Part of a small language model's weights: RMSNorm before each block.
Each number is 500 + 25 x the weight over its row's rms, rounded and kept within 0 to 999. Layers, rows and columns count from 0. Numbers have three digits each. The size before them is the row's rms in percent of the matrix's.

# up: layer 3 MLP up, 896x224, rms 0.0163, rows 332-359, columns 112-223
# down: layer 3 MLP down (transposed), 896x224, rms 0.00358, rows 332-359, columns 112-223
up332 021:540529498502453479452531494460492496452516474475517514522507506533512507530539482495509478525467468475482494490543456521507502466520591509483487455494474526502513521456477496456433514536495500505487484505485481492500500488541534476500522516463464539478521512500482464534541492511484516516448492509502490514510475543519510467527505504474
down332 016:516520521491475502522504484485528493510547530514474504479500472470479464490480523512527492487488547478484501486525479481532521511508549454486509505489502478525515497498485511469533486499473544480525528490500458555498499509475505495467490519488498490455496517501511506519470446505466449473546509535494453460448561494479553531522499553502
up333 017:469502506478535464504527523524499491481490453551491569555475529501523460507515539476520509507530523498490431488455516493477541456497484516489511503489504497479517569524481496491540509505486526457473501540473504480515526539488464490532483529495506533474491479509498454518518509488476487490532478508488528478514530516482474511542457467493
down333 012:487506484505473506495518513515466504493496541503505491494530458525520500487494496493497468486512537440511502470476527469480538517461525497509498464532511465539477513477523500547475493499502533509505505496470490484506567473493527503520478514457532531444489504484448519499485491489533465499493482520479520484500497494523510499452486488499
up334 015:523503478484491500509510509505522503460536495491494442463513522556512508476474502509480524493480481478512491479486493572518437567483518557487448501521506467525491526515504523506468481525515524502505490409523494514538529461493524523486525486481492492496525495514475513497523509491518511478467492538525498508511513514519492467537487507531
down334 010:536482507520486491492488437455515533539507479530489531492498503448514482448503498500510498460495493486485482457499511502565509493514521474483518503488472512498495519522490480496507498521526523513465483512463481517506476510464468549489541510512512501516494533494441491459468457525464518513541473533534511512535537522515491524497486523478
up335 081:487526450493507482519470483474501463548487529520515542513512484491497510499506524524517462516471490459496511507481472527483505563515458507510476496505504509527466498469486482499514512482469515589459499536513511497510554485454509471500492498489499523517468514474490475463489521526453522481505490482561553535474506489493546523522516490533
down335 066:519517450458504520497489511493505538505520492522542514475496472533487497513492481492482509498551503491485498512463534504526495541527454521487498472468518490503485480516521515485430489536509484470454509446464521498494523461509502494542521506536530519497519542510497478527501491468485565540462507496500512530475491491468497456533499521520
up336 050:477541512494524492550447521495536482535497506474486543508511489514499524461507507485514540502480474493492525479449507512447501476482488506477487504509514499514496481512491506517540461515521524468461516490499539515497512488505490504522569527465519506493504490528520483490519472522500519429499506549490497513542482485531523475485483491498
down336 040:566445507487511507506534496480512517506455500520513481502521510500544492507452487513518486502520475471510534501500491523528503462519485465519483429512518528458495518497525500468507530505489492502489517482481513489481498553490511507479483545468479492499497490505446470516471516496457483494511484485525470524506520522503529506482426509513
up337 019:509545486490438444525545517542483496523511531497476487491478496504531487507488455527482479525504517501506425515467530500502518494472524516498530492463523496504498503495511499471484492490510545510528488461518492554471465528524487462518521515478540550509472526440520503506515515429492522516509511482494525510484462491466541505488468454495
down337 014:504467527508500450532496492490514514464488466514490474448459489535510510535511497482491496550479539460489482523464482481524491477476477493478511511462503460535510486516488465490507506519471502519513553539507517524525488495448465488507503480472567505486505489502496497496517496470505436530528516490518501520528489474529489491461517460476
up338 017:512538500508571501466504498477486492493477519538503507489524537479526481476482516463500512494494497517532482500474475452480509494482552531484556537505509549488516499479504479523468558525497509477500529514498487481471516470479515523466527532490491513495485504499504481471498487505511483495523511522497474512527483513541517510505453539475
down338 009:458529474509498562489493451518452473532515477496532475496503520474529468528522487467499497486517502543537489491507511498475473494529476495552484427539511505499479531490518552488471529473504462464516488500517524458459500516506510522502484520476503480548517509485501490477468485490483514475488460513510485514498482489496530490527485505526
up339 015:501502439529508519511480462491526495438520455509509489504503467468505560517513489488471524511441548486528505495481460467441536441516508507535514478500530512501474458544486487490481501526500551496488511543525500518492500457505543511504450494515483528527493489525477481503497479527481518530488501515482499519495488509506507494515527511478
down339 010:525511496536516556424461526476489461519476480445518513516519519452474478497511487495474499495511511510521523458518480504531449536556497503508491464504480493459518494464507516484490557511474520482491459514502480469504495511500463499523505527463482480505513481496494513527479480450470501475503511493550478541494499486512518517528499451499
up340 018:489569469481450449520506529501481466546485560490512482513508477487527490505525519509491502526493506493497492486487499494524464543479543534473471511505512499525524523450496490472468519519522467501479505516460500537522539499473497517480551528472510489518517501463507549506498521444501505477499499520515543496506490489486536485508482478488
down340 011:539506514492483468543526454451507518534490519543470483468489470527509490505493476526505503519498507536493477513466513472498543470484518453478482488498504492475497499529460527467522513477506482506508533500521543497461478537465492514483502487484528522485484501550510517522457472529502474510528467523515486469499480451524496501524474506485
up341 016:525485524517489553481469498506539525495522496505496468458508506482488522526447454522509503455507464497516542529532479500547483525539508448502487494509479496498499490500519538488502477443546496495491497477506524468512501519517495503492507454516456464480513520473532519513521472540506531508500518507528486485502500498528512529483523521492
down341 010:496515476493506503494509490519493503513509500514529572495445546487507516509491523509458525472541487493484530510533491518493476493503457537504495498518539545498508551560498500518513499532505476478497497483509513501507526501538527494490500478524469503506502478460533453481545560475490517519476512526501509484506503512467517452511507482501
up342 224:489486520525486531458506517518486562479488465494505487448497533497541541509510482502494463552477491509488514480481480469528470450499498468511492494504466533499508500479519484498455489531515483444553488491483516497543464486512454527491499466506491490498502491489500549535520515521509497489465489480438500496483454523503512500471498503530
down342 224:526495520498551518495479501489490523507494476499500472560490500454462530491473541505489483492506527515536482523493492499470482474494517487523513492487502486471505478501512454484491505465475491524514496497554504514514480527506483507496486476464509485470500495508517529524498543530490478462511473503527522484497508524535501502499532508507
up343 020:516525515546530553504505488508499521514510540477508473509492491522504542460460487515527478481500515492485523507485492467520529471513486467505501477479485514536478457496516529495493481482533504505509480513476521503471448533480544495534506471513524468486536487465488514490491475514512523539476531474512474522505434472524497500462539508516
down343 013:501498546491521503494546553500518497468484472492487500503464523536524535522491524503517534498497470520473504531475483516502469508480457538514497508479501482479555491535515473467519512500487465467506543490537472520533518507507494462518478519481463470478520495499525468517540528498485526469504540492473503474496494535495484474531503490507
up344 023:472513472517494492502535469508475508503487514501522484480533493536504512501503528476502544515494453500517555528518503484492536504486523498484492533536472512514498507488499471512449527509501452489467516505489459499482506448522545476479513492491497475505510514503505449496540456512519508502489500526503517502509517490559491523513503531450
down344 016:474540492486484546512486500483498516531540556523528524500504521461516471498530483486489514476524529511494503492510490529527527519491502483537453463517525543469499514548512559490476512470549452440487465491541522479443489507537517488477471487509456520524499519500559512492497496535441510502505513506536504473469505505500515513530472479506
up345 028:515453490496537476479499490452512513511495451543503487518510490556466518517522469527506422520519536531505463518563501512529495484540493444528491469501493473512488524505505504493538526492521538530577490461484487488509481492521515504499445493537485504492491501509512469511541482508497538534522508477492502478477474554482480539531498513518
down345 016:477532517508489476497466500546490499461521445496505512478505464519463545490510520498509528455507498494494526511503476501468498489490518500483556554480503461517498479486486508521453487516520516524555488492481455539529510464500473486502520488509540496451496538494510492486538500478547544518482523522510504503484502521491496497522549557479
up346 016:499503559518503493491498485472505488521528552490483500522487492482487477519488487539515463497507509494520445455495471456521511494482458498523504446483501515524492507528518528497518515524460461523514472468498520499498490516479506536518472473541537505526502488530508541494502526514523465515524506479502471517476465516453522522465539524562
down346 009:471476544496502478530506485499479504480453505488475443484489516578464531518535498527512488499515467523464514557482484518428454496529477532499539542521457415513508465468524495477529477515491506502521539508503475533529498502474484496503535480526495449495492474510480491528523513503555499493477519514449513502539476527497476489480493499516
up347 208:506468586523475507515519496500538497552498515473488519475479545489455510480478546491523487468517508443472488484524511504490470467494509494512492456504474495490506540459478533454530491529547456507458459483506510510537473497458449529517473499516479489485503500497473514511535487519485506494504510481524503482484519441512522555496487466496
down347 195:529512520476510542502505428523485530502492495517491473486529439561495503492512505515521494470512495550498505440507490488507526486528496465523523515510505437480505482489493513501499516500481533503488469471487524475527516521518511557519491452506479519536478566518487530537474544514479500503502457526434525507470530478522498513483436499488
up348 016:489512537503508517494503511511532513462476444498487462466495518500472498508488490517518516462538511527509470541499522484487524499484513449512520451512485514471497481512536517520497491460500466467569484527477514502482489501457478474491482467518475490514477497504507511477484471545549482539507504508470470478489477506526490486458488557513
down348 009:469516494529510468449499495574498465482487484499521538501458537482494537545473512506456519532503479495508501513549477531460463490507447518541509502530527555510459516483510513522470494497472501487507496525498534500461523468522524542511481479477494489522480474493523458460545548484537511519495525494514519523525484536499507478497511516488
up349 015:535557542483494503483490504529562540489470541481511480482510521518498492470505502481527540479512519506518462479456501503513459531483475526480480499538506465522506506508526508531478475469490485483524482497467546520523528522433509540520491478509519463524540503532482529492479505518567500504511514512479447527518488485533501497472524516534
down349 009:515474523516529476524529485491524490542480483529480494519491532464508468453520510583510495495471463524471476505507477519508475488491473511485502474503480522476483486485505479470487510477490488491467517469498521488466497558510485548517518529501457501537516488537453512497502476543498512501482489530475534531559544519509460494521514528482
up350 019:527556473510417463494536480509484518468518499482493483513482485524539514527516476530535476520467480492465482482524493469521498434493585475489513455486514507529501470475502507461434489506518505500517451490499477536512490484489492479517499515476510535499502491469509539513543498513500525493480527481497505484470451557453522479511517501472
down350 014:495519520496484469524483492491524494496529525505478480440444477484457513484504519508514500527475571465489475536491467484523488455493536471478505544437483495520505509486483489504515505533461504518525515496495476532522480499463448471490508486464524511476473482527504513515530466462517455499522542515535455469498507499515532532478526485504
up351 039:491543484489523549486503476543507525519533506461511450457508539449558493479470488518452500505463492498509472476451475497483520549459517544498499508509516495499484494502459515480483465495526497483472515543546518515491523516440493507485503537482537501494522493479495529464483531547486499498494506521468503504486480444479525473491510480501
down351 031:518496503492523484500507476472461532532445492491504515530473499482494514495489499492474518540548503529476528527503522507506474484535464517505435489484481508467530510524500504495521524501502458509496496479511520460525497518504493460509493517500511489519483503522496521506479506474482508494524470499524491483529447487529501481478481480529
up352 221:454535481481509442508489492514503516489500551499468530505498533470512479523505514474499514505505451485525467483522547473435528437484527523498516494506510504511485516533497510506458512501484503452499528513487499511475493467470501440503457489486537506500476500494496473454523522468497507451541543498523516492483526526509534490488474526455
down352 226:478499484525482474496545524527460510497517525548539492519490485550488494491480518526515503497516483483477488504522494479508545473495489483530501477551536477464498507462482494474479494561529506496501512481500537473467537470516490526526498524483505527457464484490461452475461469424456504489501528501517496532530510451505552508491500481527
up353 017:477464482480518502523511450503523501472555491473499471478494470496549485500479496514459471510478465470516472457495485513496520583463523499494457499489490502464481539549476501531503451521474468503511484467499504491491548463515505504503482516515517519514514483516504492492514502547473506497473507540430455521480517471479461424483501537537
down353 011:508508532493507553422491464495485501540510548484477533529517486479461521495470509470517503512473482480480525519525522525522507482533499521510472551490464528508492492466525479548492507550498505504477500498494475457543490487494501503544480520510507501488487484450466512498492500513481493469530498491527477531517505522521523509481519487495
up354 017:507498505510540493516484508471510531496487476495486438493485549522501516469465469519503479444499530518517469494537463497525512534509473446510515519492508493496495501509536500527492517510529501524525477465494539507519510502438469540510493477554459483494497494492520543501510502522559485477516512519486478502509467519540494505468501464539
down354 010:483491481532507455554513461516522524508523424528547492507460520477509508534525512500478529525471476571501504505503441535492461465466475530516522514474512517526471521527527481505488458517510511506500514463526522507518503497472488532504498515490500507503464506512491474482521537506522550476505507501483532513514500488477464478557478509481
up355 015:496513523477473476504505526517481500542508529462521484490509475508533508497520488511467547507477485474487544510494488524502460538482543523469481452475498515526528525475487488473466473514541497512492484499498538504499504510504504514478538494429505519504522506468490526475477527482488521497446511502479514515503469449498542455489502493498
down355 009:545505516474519472526496481489525486547460470544467490476495492494487476528460495539517483535475486485495465491520524492511513467531526453465502505464483494494540493482462469471557500508486498486498530516508514510450465542484518534461506521524499474524500491529487492544456492517471455486535462491512474493466529474472529493517494528492
up356 223:452554533503449518427512498543529558478470509522501483477472499499520521428518519466494509519493503506477478533517498499506501522490493523476480507524492502504480504499425470465489493450550481506483487515509525511483517524469512495518503530516515461500517497507483550495512495456536525571513495528493525500506489490552511447514513508493
down356 215:480500480542532486543537462522519502532513524507521431489497497497513527530548486553474519473530505540506519503506473524504515506536530490526533516517475514495486511468537501512450471498513491469483537473510493530474495528543484500560512518567519506491509509528527522507479521512512482479539503514478506544526500475478506477540500496501
up357 016:460519491495538473557485494496479487470535450498483473515452510525509497475508503527477466483493528511488496461506499477497506528483477455495492501498512489519498522493512515512527493526534484515487490501461491492539510496439482546519501507521468511493499486533503560533534494520513466463503479513464477518480478540448482484504510506558
down357 009:524470538495485472468498517532448524525492500465495472510478479492481518539486517495513514526494498495519510505438510487469521487516519537494545529505481469514483519452545502527479527515513518542471502501470463469571512472451470483531506498471540503468461484482475509472496486489555519451505481482526493508527485512523485513505485500484
up358 015:515520458509460476505498461498481490503522508529485517520487516493527501501517487519528413518492520479499552491487487462524538514484482472512503483479530476523499497497477513459499504501511496535455495515484464491490498491499531504536480526506484492484518487473493502566546484485506491509503507508495453495478495512493455496560494494503
down358 009:490527510519481489535466513467490475522528565516503510490490426510490527506500494473497536495511543489517576505487480503491482504484509499505464522470515500503525502522501524527535533494503531506514506513518472490531518484472490445493479485458531536447480505527529565510507486467487479517540478519529483446465490492529509523472518465496
up359 022:479544484495451497508521528533508465546511535456504480518504482485540508509479460516478523475505489483481547518491500496491442560509525518455482487482513481506516495491528491465492466485485508508452483509524518534499538540515483486486537524434517519485525517456504548500482514446462538502475505507526572496495499463485539471468508438455
down359 014:516522471477484459537518513464506510513461512528464492473485491519519490516477472539486461528496518497478453494483521499526520490503527473455480505445496469499537498526498511500563493530505461485484518503538520522475477512491503528467487501526501511494500485540482456504481507499527463491520497483513492471478510471484506485479494492495